{
  "num_hidden_layers": 15,
  "hidden_size": 128,
  "num_attention_heads": 4,
  "num_key_value_heads": 1,
  "head_dim": 32,
  "vocab_size": 4096,
  "hidden_act": "gelu",
  "norm": "layernorm",
  "qk_norm": false,
  "bias": "none",
  "learning_rate": 0.00639,
  "schedule": "wsd",
  "decay_fraction": 1.0,
  "doc_mask": true,
  "dataset": "wikipedia_en"
}
Each number is 128 + 32 x the weight over its row's rms, rounded and kept within 0 to 255. Layers, rows and columns count from 0. Numbers have three digits each. The size before them is the row's rms in percent of the matrix's.

# up: layer 2 MLP up, 512x128, rms 0.12, rows 389-408, columns 0-63
# down: layer 2 MLP down (transposed), 512x128, rms 0.154, rows 389-408, columns 0-63
up389 098:170128194150225128153100123107140120108132152077143168156176123155144111116065063143142082060096168149093153126104106212079105168144189093165111136114120116145127147129144145066150096132112173
down389 108:108135150070172173088118098110092129143016073107108163156144178172135112146066147140063155135102099160123111133083134085134123129145121143113120130134129149079111153103094172160172114082198079
up390 102:143090076169186122164079123099141106117146105084166106192128135131158127105123127110110112128181160156085109083175104150144139086116170146160104120107207140153112106090214144129160087127157134
down390 105:118075109155108173108079105162170191149139132155123154085156052101097098150140154123130082138167117189158158104080137146099112137193169136080127102086144126160067164102202163169111156131119127
up391 090:167112096129091152135141133085118111083109100164134199137079090173165172125114139080119120162133178158066174136207173173118141119096193143135069084108157161126117121105116127227135092091112143
down391 083:098113124131111071079063125121103101189120103130134147167116116122144157129066111191133154130127157085115119145135080127145122129060169133137143148089107102100054157172103136106112147143140066
up392 103:144122131135127092128155104146062148107160149255082115132137143162146137140092139147157146115137142138141131134137038116105115094087073110061127117099052106129094162089130136084148150056076147
down392 098:121141129065144105076170147134153129147097216119129106121138094115112080105154157142109134174151145063171109092102138122091118177164100096130163136136128094159169151152125149114151109112140100
up393 103:122133170068076166154120112175138150092070135174084154106132138157151065146087140141166133128138156152132066171144097101139145106116099090134128106177116170143081123146183146145173112165091136
down393 102:094091114188129088155080169125113122167092111081134129067077116100075178150095140134108107155166139132135169108143134095102115090138160180080087179189110161101128039089153168118107080087150179
up394 095:115118151195166118120160096194090147123152114099127120174075168161072196116078127141138159130139154104167207100114136180146134092116071087075132121091143142121102148120102127160116144061068161
down394 095:191121126094152112104126083092124118090171075091125106169138124138157120078116156126148114122133117162122152123078150172039092118123028126141085132047115102111163138166107147080156135123096124
up395 093:168156171088108137125092119136082106100094076108112116144165126136150061148187177111075094145100113111122121137133087155120052142147134182184097062102082117106135102090168135175126102151133127
down395 101:109141153135122165146130095095142136143111162109169127117166169103164069053124115099128148174123141058108136103145191109128116060122074145140130101095116097065136110067129077146155128101138114
up396 090:097148131185168166131086118144113154153165114092170126117137152085120108142177127116209163104128109144124092140088122081197119071179149156124074088105076176187156141095124156132135153108185153
down396 087:103134142133110111107090145096105058120130170100151154108107158126194213183152149102134089112105105085146114122132128121129137176146161125105139163177116138131161106099084095134197172154162118
up397 106:161100121112143057149168118118120165118073090124084129112137150143210180126146157141092115078141162121153127121092115159085117091099149065173148158211142099118092063129116084100160113104141087
down397 103:130178134096122116119105116094108085126134070109091120148108127142087093151110091101136065167151064136097151128164162090112150163157125175082123137059098116158115161166083141120102154172123176
up398 099:119154120073165126185107136088115104069149127128067120169134130088137081111099179149126122085111113118105157073102111156136080116123091129151091165167151120088109129106152117093166100155148099
down398 095:115095177127066116087136122123133120182141133153120120097096143087151105126132122078124104134120062113111113171180121080105084120147148126072143094092125110156064115124077129104130110065070126
up399 101:130139124137133091141078120119180098132132109050124125139145124097132127128154148109087119138118093155069135132141093117150125154099162083117112086104179177136111109079160169094096148214158110
down399 097:087133123120138110148123167095142090154132170127105139163111153145149138071161111149164110106107110092204188126134121136130131142136132175149120214179154139176162178114123088113178110064114152
up400 091:086139151091046060163138142169160195097140090134127168150156096154089150145117158131097129142152084157153108194147123109145078149160125152132121108124136133157154098172200078125148063123102159
down400 086:173137107128119147128146140110094088148098110164145126146090179127194156069132177144112201130124104087162112088139113154148165146100112092172125173139096117105141163112046096091103135177128113
up401 096:107149177113192095111127163172136117104154087129152126141164166128139172108056093094135133149134150099167089227175059100145143110082128149090112105115143189074137090171152149129128101079122096
down401 111:130105162148152111153109149175120169180123086072120096197134146073095124140129116112168136142082174095119128136136147101165147133079121118134107141146106128152138110139126094127081151149185110
up402 102:195189092119078102140137135139093111146142117135135076092151180161113140180103160089118120092064119126055131066170143151143162177161152096124140134103125148139087133065138134156132144167100100
down402 114:144177124131133125134119120131117096091064129030112119205101110118081098208106107178063089090152133129095164089113135113150073126172097058141134149135091136166154186178169139179140123115160142
up403 110:096140135120133073085080070107140126120139132077130144105158103136091079133089120083108123126107134114135199152148125123070083119096158133116142107083131122172144171145127156096120091201118120
down403 106:146093165139130133110138167167132152137113119109087083106087173202110100161058117127121150118182171135173154116142141070100086141103153117154122122110162119140145138164089090160156101134153161
up404 106:141069138154107168178132134175141155117090106066112148153178154103147118088186097140108103148117136129113162192133169115131087090101171141130122118102106109129139178133101108147140094153130138
down404 107:116092111117118141165152155156102068152136143103092115159103097174122174135131108112107173155099140125102113118096101086080088163119065126089103142159159156081091189153134187085095140131084116
up405 094:107174187148123079164164218090161113117105119166091172166145152114119106123109095100130129182147137111141111066134172120082190107130123091113147130138163103143175137139171158143067140177135144
down405 085:113083108120191108116081069100156178158157158124123088133128149131139115131078114108190114103090134119107106198118093119133077116134175135109117129140099097135181182116138095072134149111153170
up406 102:098109135130131149080156200098153204116111095101107152138107218110166114158190046096167143128139204157172153128115160188129128129060133168103128142131082116132113143137096139133158102118088145
down406 103:112170145090168123097114104118122111178141110088148163142108165116128203143109135173118129089114075101148097169160083066135136080099113139109106150132128107164145140164133111084147096103122147
up407 097:089110117106206117175144135143137142153157143040200140113056153100065152110090180125094154145060067143131087102114140089153102083108128129173115092110096115093114141144141144108173112179127157
down407 101:107104093155157089184159196097198149180097133175199110110113136103123072118111164161086103102137081083160073148094107115131148159146108165166132112129109164136161136158110098163187145147150161
up408 107:094145149144212144056141146136147154145125105127091176145178130145132096108168172170080140152116129154119160118169131147076102119118116125156194192140135175145112120142094127178125146132088076
down408 100:152147122136119115172117135114137094162173138148107092180139119132116145130091070152105143150134099164125143148153092148200122106197143213110109190095084105092111084111135135152096160141128118